{
  "num_key_value_heads": 4,
  "intermediate_size": 320,
  "norm": "layernorm",
  "norm_place": "pre",
  "positions": "rope",
  "rope_theta": 10000.0,
  "tie_word_embeddings": true,
  "init_std_o": 0.0697,
  "lr_mult_down": 1.5,
  "decay_shape": "cos",
  "max_seq_len": 768,
  "dataset": "wikipedia_en"
}
Each number is 500 + 25 x the weight over the matrix's rms, rounded and kept within 0 to 999. Layers, rows and columns count from 0. Numbers have three digits each.

# layer 2 MLP up, 320x256, rms 0.125, rows 55-88, columns 64-127
472519486501516514502524466494480504493468475504484497544463501571511489487505473485486512495505488477521495510533540521498530506521495552533497476504532475477507524520464461520486461477533502
490491502510463498525513487484525485521499512471511493463518519493467514488520455506512456502514474518509493456490495440496481483492476513541537488463519512496521502513500531503505524495509491
473484507485474523466530506485471522468486471498470538501502532512500452509495503549519476476513513455502493466511465529444480503505525542444533502505505447512442540477526521468533530521530547
456547504525520501538503501485454486506519478506514490510522505511500469437496534506512460504486478523524488501480507531500443494532472512490501523474491489478494479484522525502485474457509484
511509462511459515468521501567494485476465533502494531486450502449518493481516481499515516511528471506533516538527497509501529502476544489457523503562508534494465495486480500508496445496479505
456527514515495523519513515461530508460472518515504514496524524520480449479501509502496489500470502517470509538529505508516478489478529482500537457536474516522531446456522466522478532494498541
470446470518548523513482463460457507493512501517495488512491460542526523521550507526457490512463498482472490538489506474509501536503504457483539483467499488501500491511480485522474493519475482
483525495485498488527482500471464497505510523472502494503505492492480495450527524508519505541553503529519512466495514488475512467574528513460470504492499483502514481506505508502508448484456491
444494509488535496459491488520515469448517496487531478515522502492525510505502461467512480498502535495460490519493484515519497489494477512507508527577535498472498480506513469500506501504456478
463517504504511479487494515525473476501486504460525471529511504513449522482462482509496498522449480491463493516513462476481467495512513502510499474538504534496530472503492555510539517515501453
511529511513499523463516504497500511555494516504511528501531521511519490493487486562507502484516506533504497531519509474455495473513468518508538486478517418558498503516516529557469511472494472
494501483507461486482505534484500500510499454504527465472550502498466465538508490504505481510453469547497513519509489495482508500488474518502482484486502481510581536497520515525505461509520499
482497501516498479504507486472503509487480515474517431480529529483478482512496523525479484541480522526525495485502472488509496542533519479491471462494508472451475523501499509526507473482472447
504524499559503517502547495435489513482489510503541488547493483507517502513503495473524547493527509482459491488470514458535495544497462525519482489525469550487506538548454475460498499488514498
479490496496500528551529478474564477466513494452498481505517492513492486513529512502484474478543519498510497521551491479494483495449496432552530481543498447495506519491467473514499486490521495
468503510492488478545499496497476505500515528471473536512523490524450505503514541488531502496483527505485501474445482481520564458543516543507516468518478485552499494495559519491500482463494513
510520496511475504490509522472519538529491506481481501462490461510513540509530479449534490512507550491459484531513507496485444512533487479505502509461505540542481518491537509473505490481522474
509540505512432488513475537503457541458506499500520502513522455491459486514506494497521511508511461524485483507457477527498485504459509546515547508442532461457490525468507500484488490512508491
487510469507483518511502491526510514536471502460527502502475534501484496507494493518529489488509437486511446533518543488471503491521514532511464465515512511520493489499466522484510498512498551
484527511516490470462494536487499534487443472489511517509475489490502554494513505522507503485526504521510492512542504483508487437483512559531514483501470530537500486529498478519457497468549520
516522494538537481479481479537478473524527485507493516517499537470491483481519473462519493466480528501504517489489508494524487484520523535460506490521513471472482460508542489475485462564580518
473538494470511504534472500513475492539489478497511495498531493502519473482491535529500500528486483478518536513492494490502488503494527522502526498520467506496461525474482498505535496502503500
504490469477490448487490477469491487509519452522546520466526492538487463454502563516501466473522440492524548475518515461445455506460479522483485531472529506521501463490475493484521496497519478
554521493529485506460502488533507516497508488474506510480474499533509492476532511499462519565532527504468460502525521516452520485552478527473482515484495474512466519465473505471507511487545445
485512538491495527500528498523490548498481534531532499467512481522510556521530536472491529491517522487523524470537522511512483489509522497498513482466477517541478449509515512472505502484486502
513500511495527485508546492469517515519444480533476485510469506534515467518517497456499483523476501475482532497470519488541547476516528518509473495507503463488490514521482517494459530501504533
487504513439473503526470503471498502477495518488478479507485505515491476482485521483542520482513500493502492473512497506490466515457493513470484495493452497466459488542496536508499470498533546
527499530474557499506463529518469470527494485498487517495484493480498512500490486505468567490530512494492537552519496519472526525502556497455524533535449461496524432516495506500487485538529508
493523473520481486504505471507533502523474472505487472498472515460507500496517498523450510535535526493511516513510453511482491487516480529485502509495531452503485508490519499461482533492463514
530511491493443488542456501495497502483548504477514488453525514510478441507497482497499477507517473515518483515519522497529535489498512470472498509508497512532532500498461509472510514552515450
534512476516515501480507521527490524500465484477516517544464483520506525518474490502543503432512492485525488487528503475501492430521509492528481472506516500525507469507514491515501455505580536
479482466522533487509515522479503538510473474522469480515497497535484505468521526483490481481543529524460472439515454491520500488510475545513456496479506521499464507485431511501518484507512518
522522524533461475510497499503475486528501473462495504554468499525489482470481489547486479499493518500481487556549509498524508487510504508479536511513481494518534516484519446504461497523500465
469488482530460539503510524506491495523529498490505546487518501525474511494485520476558512493464523525487486551472496482496494511538476498436534500555484505526518519512517487524484498422533450
# layer 2 MLP down (transposed), 320x256, rms 0.163, rows 55-87, columns 64-127
505541531479482481494470530507509498537529509537532490508489471470496492515512496501493434495519516473460466481465515509493513504459513512489499507559508512513526529484502515500491514536518467
517469516529479504491507472483495500542507520490577512503507497500497460493528463496529506488500526487500523477504491464546495483486511501498450559508516486502469474495505508514520469463440532
486509522439499495497478479548532481498471516499511498505457487529504467493504515497513533527521483516479516498509568489522474557527464462463523465516534522423486538473515501519519439535532486
509509526500501471499487468502515503463495496513488487506523520536540477547545454498554531508520447481490475501469498583526508549526526479495482513487468478471449528520505497478468492517503509
503525503498499519486463506546516468500486496520514498514502480497524497488455455477499534487512513522482505511503529555491480494500510524497534478478504506486493509501524530470495468513449514
503532523487523507480511516458469516515515447508502509531511506470488533472537536545488465497470500506541501486491439511494567524480538464470511508540470515557556461457521488496508501492506464
545504492563503474445453510483507478499457502497497498502504499441486473500493498456526482490539522502500539512484481511516493505508491496540479526505523463514500537505503495464541472509534472
508472542488541491474527515539487517515506475507544503493462534537523497528476512566517532514496466503557458530519497495503472475483548508478531494508501534535508531507513506499517456511488483
449536557493528451517509512529504526472502503493526509498512504540513491518530464472534498481536521497497524508528497502518512469462521472529544488527521511474463489449521532452473550489497436
508504486532481532493498506477522521475532491498510515525478471501501516506531509504480480483504478516457535535533481485516480530511474532489548466473496492515480506478482493512446514482525497
504487526520469500511477517470493507501462525486481472467457499512493462460486527489479484521527490459535507489507484524499525543475493474520530453517507526488526437500495481459506453521494492
540480503496588487509530448475497475518502498478501463501495502492465459508503514470495502497528522505526519523488508486481494472490475539482508525492525541460525461531530495523496502513483500
504479477551496523460469460499506489530487477489501484498447525529481485477489477517506489414487497454479495471520479462518534536513481486522509521490506544521488501551472505509487475519511497
500501548509453478532494507468479501501491461437511491456500510494467548481529486438493502525500515476455539503487493502507505494505523515515460524475470530451481493480485541520560538504487525
542502480486489484571516483485553504539534486499495465498508496483488487482516505514491492511466520504498527484520517544477510555467491491479540500491525474469497470502514513500487473497489474
498485482508505549490528488486517513513538519502502550517493491520470481529504475493491537517528449506482457499456461539494465518520502480519511514478510471471548542503484484507460471521493463
520471541486502490505464508530488484503509486489555480496535494505479471498518515485492505490466520525504492512475534473490519532500517547427472518484481536494454541499497457488488498492519464
499499509507469518533494510490498491463475505502448490473486557482527453486507499446532497528505495519491485533489475473512519470519515478466490487520497468484515458470515496474518505494509515
483502471515507545456555534536493511497503479527520504518510518538516535512471541514494469499479456527486476489533488492499516501495509502442484494532496517469537461509526506473527521539487475
526489485526525507460483511506518525519483501487493526505479496483481517513525486474499470511496518461491532497504523526478459484483505484534528463456551475473497476542487509509527460492514532
480539504482487521462526518483459499460530476488532506493513481563454493524494515528451467467478524463495511489531503515465478508519460516479488547496507479480512519484470476492487469517549490
510465494481498502536476555508457496488541501482475500519480499509517547511505513494492514500476517477496438524502494508523522534479533487490520491543535493499522481526537493472501502503512471
437507472517492505491492536480499470504461509488493529474485497522469486531468446492486488516484531513489537470489461499472458487466460493466487530519451493504496479478539571532509496496488513
465490556487520498439532530506511502509495515520494518500483504573476477524496505481466518477529464471513512498476501513523493499453514480499456498533513500518487528510472509482445529471490512
527457515513487463555505501479455482540502537494452533558478494495477498508549493513529470531509518510489548518519502479505507536478511492542480545519492470475514471505462541438529519504495492
526535529467471503527525544469510544490506508487485477480467443495483529513464479537513548465475473509495490504449480502477509505503487484514551469471514504507489495478485489518531512460508523
531505523530501515497525476450538499470498514462533476509516494533503546487517489543501555550507533472464494525504494465483501498485521508469522535455475484445535488462517540505495514486515481
472517474525485495465464449497438500489495527508504505529463523474473482487479537489514472476505548468486472490513468493456480507500519519504469504534496494515488491502507525463518525527500500
543536507525557441523503503484460540520486505512484527447528491477488491455479534536463486526480513493526500526512542472515516517523531461493523500532513496505509451494452509523513538493500491
497465464514520545475493479458502478531488466482488490538509523493485539500531518491500512506511514458457440457540521514461481489508522511526502477480497556490537508453497469532511508481485477
499521471488527523487470497537498501488491470493578507488502489490544515542483498483485517540471501459534488525513542498507529482480499495510511503494484504512482522542508487474538492508549546
474503510505515523465500494488485451474506524490510516460508523489470459463462482484512484476506511518527533484519522523491508495477494467529495505462536490529473456502510453502483532494482487
478531498474525446493530478500508475551478485480538442490511491491503480457470534503508493526508487492520492516524450502509539495489528508521498566501467568491496482533510481495467523442507499
# layer 2 MLP gate, 320x256, rms 0.119, rows 56-88, columns 64-127
514518483512508489493459493519521487495495485491537492479504482467513529494501488492505524454523440510500484457458476483498464491471504530493567466547497484524499452505495503514489504507507512
472469478517494544477504464512512489501484498464460533530483500503504539496471463466497490512537498538470565479469501520531538500476494492527503518519484525513481468461527495505539520518485517
507521549474468484519465512461477495507496521499490520473492470509530486532527477537504515532515487486509524490487538478470488511516502529505490498465481486514543514505473460515517538513500500
484525508509482514453494492503530448508500464535470486479487498527494470451492493487512542462517488477504487500514473533483445500516476498527486541481505511507526492467542498482505528511457484
511512507513495502557497466518501493476483500540527443518519477518481503500496512465533501467488472489482512505540485522493494466509488475473509468507497498511500482466484510466503506482511557
527486479551504535526490499509536485509524480535536492534501511478480454501448492530488487548532466500462535491486494518524487523491473471499521487493500505503479474503505517487488470509492482
527489516495499494490482547498505508495501481504516458497518487531500518551515526497468486497498429505546495513530541529482518492543534529493520500483501507515468514505469500504474523499479543
521563539509512430517476511536519549469492476503448510497507453481417524496505496520464489537537503505538532480507491463496494510504501490487527506462465495503489529501486533460485533490448509
471512505483529482567536536524537478498534504472478499525517499497490519500469490496478523480459490508476555534479512440477551500488502505510485494466469542502479487501497555484497522545478498
506463500502528513541456472515531559499497503503509515486486539455536492480508454498493500500500519472495524504494502515485485532494508481546484534518503456509472491500504523481526534497491494
513545510495478502463509542528483482533502475485509486526477496481518482496474472474447483549475456518473530512440513493500525497528500444454465531529515517529497497496503497517562523509532509
510465554449516481526486473511532491477508478527491506496551493493519509476516462483505504516477495509515493525466480554519530518504536480514510502518477532529488509464482536432518459518456520
483480526496472490495513473539492497471519475479525492478490494519508503506460479532501468529492486493550512506528515482508515519493513492482523493471537505511536473510467477527481496450486546
496489526494503542512485514513494502520489529493504511519503535533449498453497516500501508513495521478518476465519536510528534502502498439554489498481486520451477470550542481512489467552503483
483476499505497480495510526507496462462439493524469477474459522503509465524486496473467558503514511529532468531474478484468465490528508530496481509487503467485474500497472493482551509464505554
535510509484463547502479513449491484510494530506502521485491501519491483551473467490523516482516531448492520500492495489487539479499486460520541467491501520533519473511497539490496493501504485
516490476506551492476491442504482508538512529543511516505493507492522467506455490467462521472515527523499506484488508471514517502482533505475469504523509477544511488519437522504489490493532524
485476475478463532512505489467494479526542454473486495467513543543503468491541484537528487508508495507456493532464473501513528494537495495507497580497496497471488473469512529513456510495518464
522498476495528517535470454507518467459446502541432516502498476518477471499489509492485493506494505486477522520481455502554461523494519485537497541470520478512508511480491504466440492553490555
516521470495493458531481476489499481548487497514538515471515467478532474459490502469528487444498545523482515475486514503552504505519485544475477501507475479484507487427496480453499475466545534
501545495516476492509515511508526466519521505499490527521494526467516499495500509494502479490482529522526511514504475503487489479497487548472513505529457528554534495490510515494502454500510450
505504488475469477490501505486561507469502521496476471514491487525508469524498550469477495519475478517471519515451500541526483462475505480585447486441539509561512505465444507501479540471509466
455489492478475494502517493489501502513475504516484504484522465493513517493537519502501474480521497476501484524467513513514491499503517498489498488479501484524516523469506503488497518532516519
564477527506513566502464554530515499468470542512508494481478500526527513463533478499499459522494470497485511519482475534478508502566507485530477549500464526530523506509551491544480524450487522
530488427488523525562450511479489478463484485460496523476482533491480552501493526513488476498555455521537482519557480517498494472498492511482511489508507492469526496480520503514488524521506494
504540491526503513498521481501497472520487472496472478526482463511527494513525475495502444489553514438488530554494502531503499509542505509496535557496440517496501513500529456523530445483497528
530518531505504518530486546449500498575524490512504518473482499494522480483494463489535523506531477479495463533487515545510501485502509448524468515503526457483505535515466480503515504492510520
527462489482485488500525493483526513500515518532492545476434560515508453521481516479499519527485437491517469511506537534443505534514502507528550536512499496530490533504474507508541488513493478
505520512514543488472508449505499530517459459522469496493498497531470507495487523482503501476472450500477471498470509487476486500477519535469491489525478517482521550523516505487493486495521514
464493476484524492549509505501484488530486516496529494502508505505486510488508480490472448528486513508535537514465521553480457517493451512515533520514518518508499525473487502518493521471448525
500497466485505475504523489493519503469526505502472497512472477497509502480481506472489478489547507459503497496476498512533524534530496499514495522485522506496470503489497485502512463498467493
473491515484479499499481483513438488489567473510511481515464550500496427515557485508504530500530477489501477492476522533538505484505478469511520495476467522465498492482489486513448468490462567
447468472533460516504527489521483491471479488506482505484492483447537478452485497499516514535473499492494522507496482513509535520507481523522494515498484491502484519536508500535476547488522514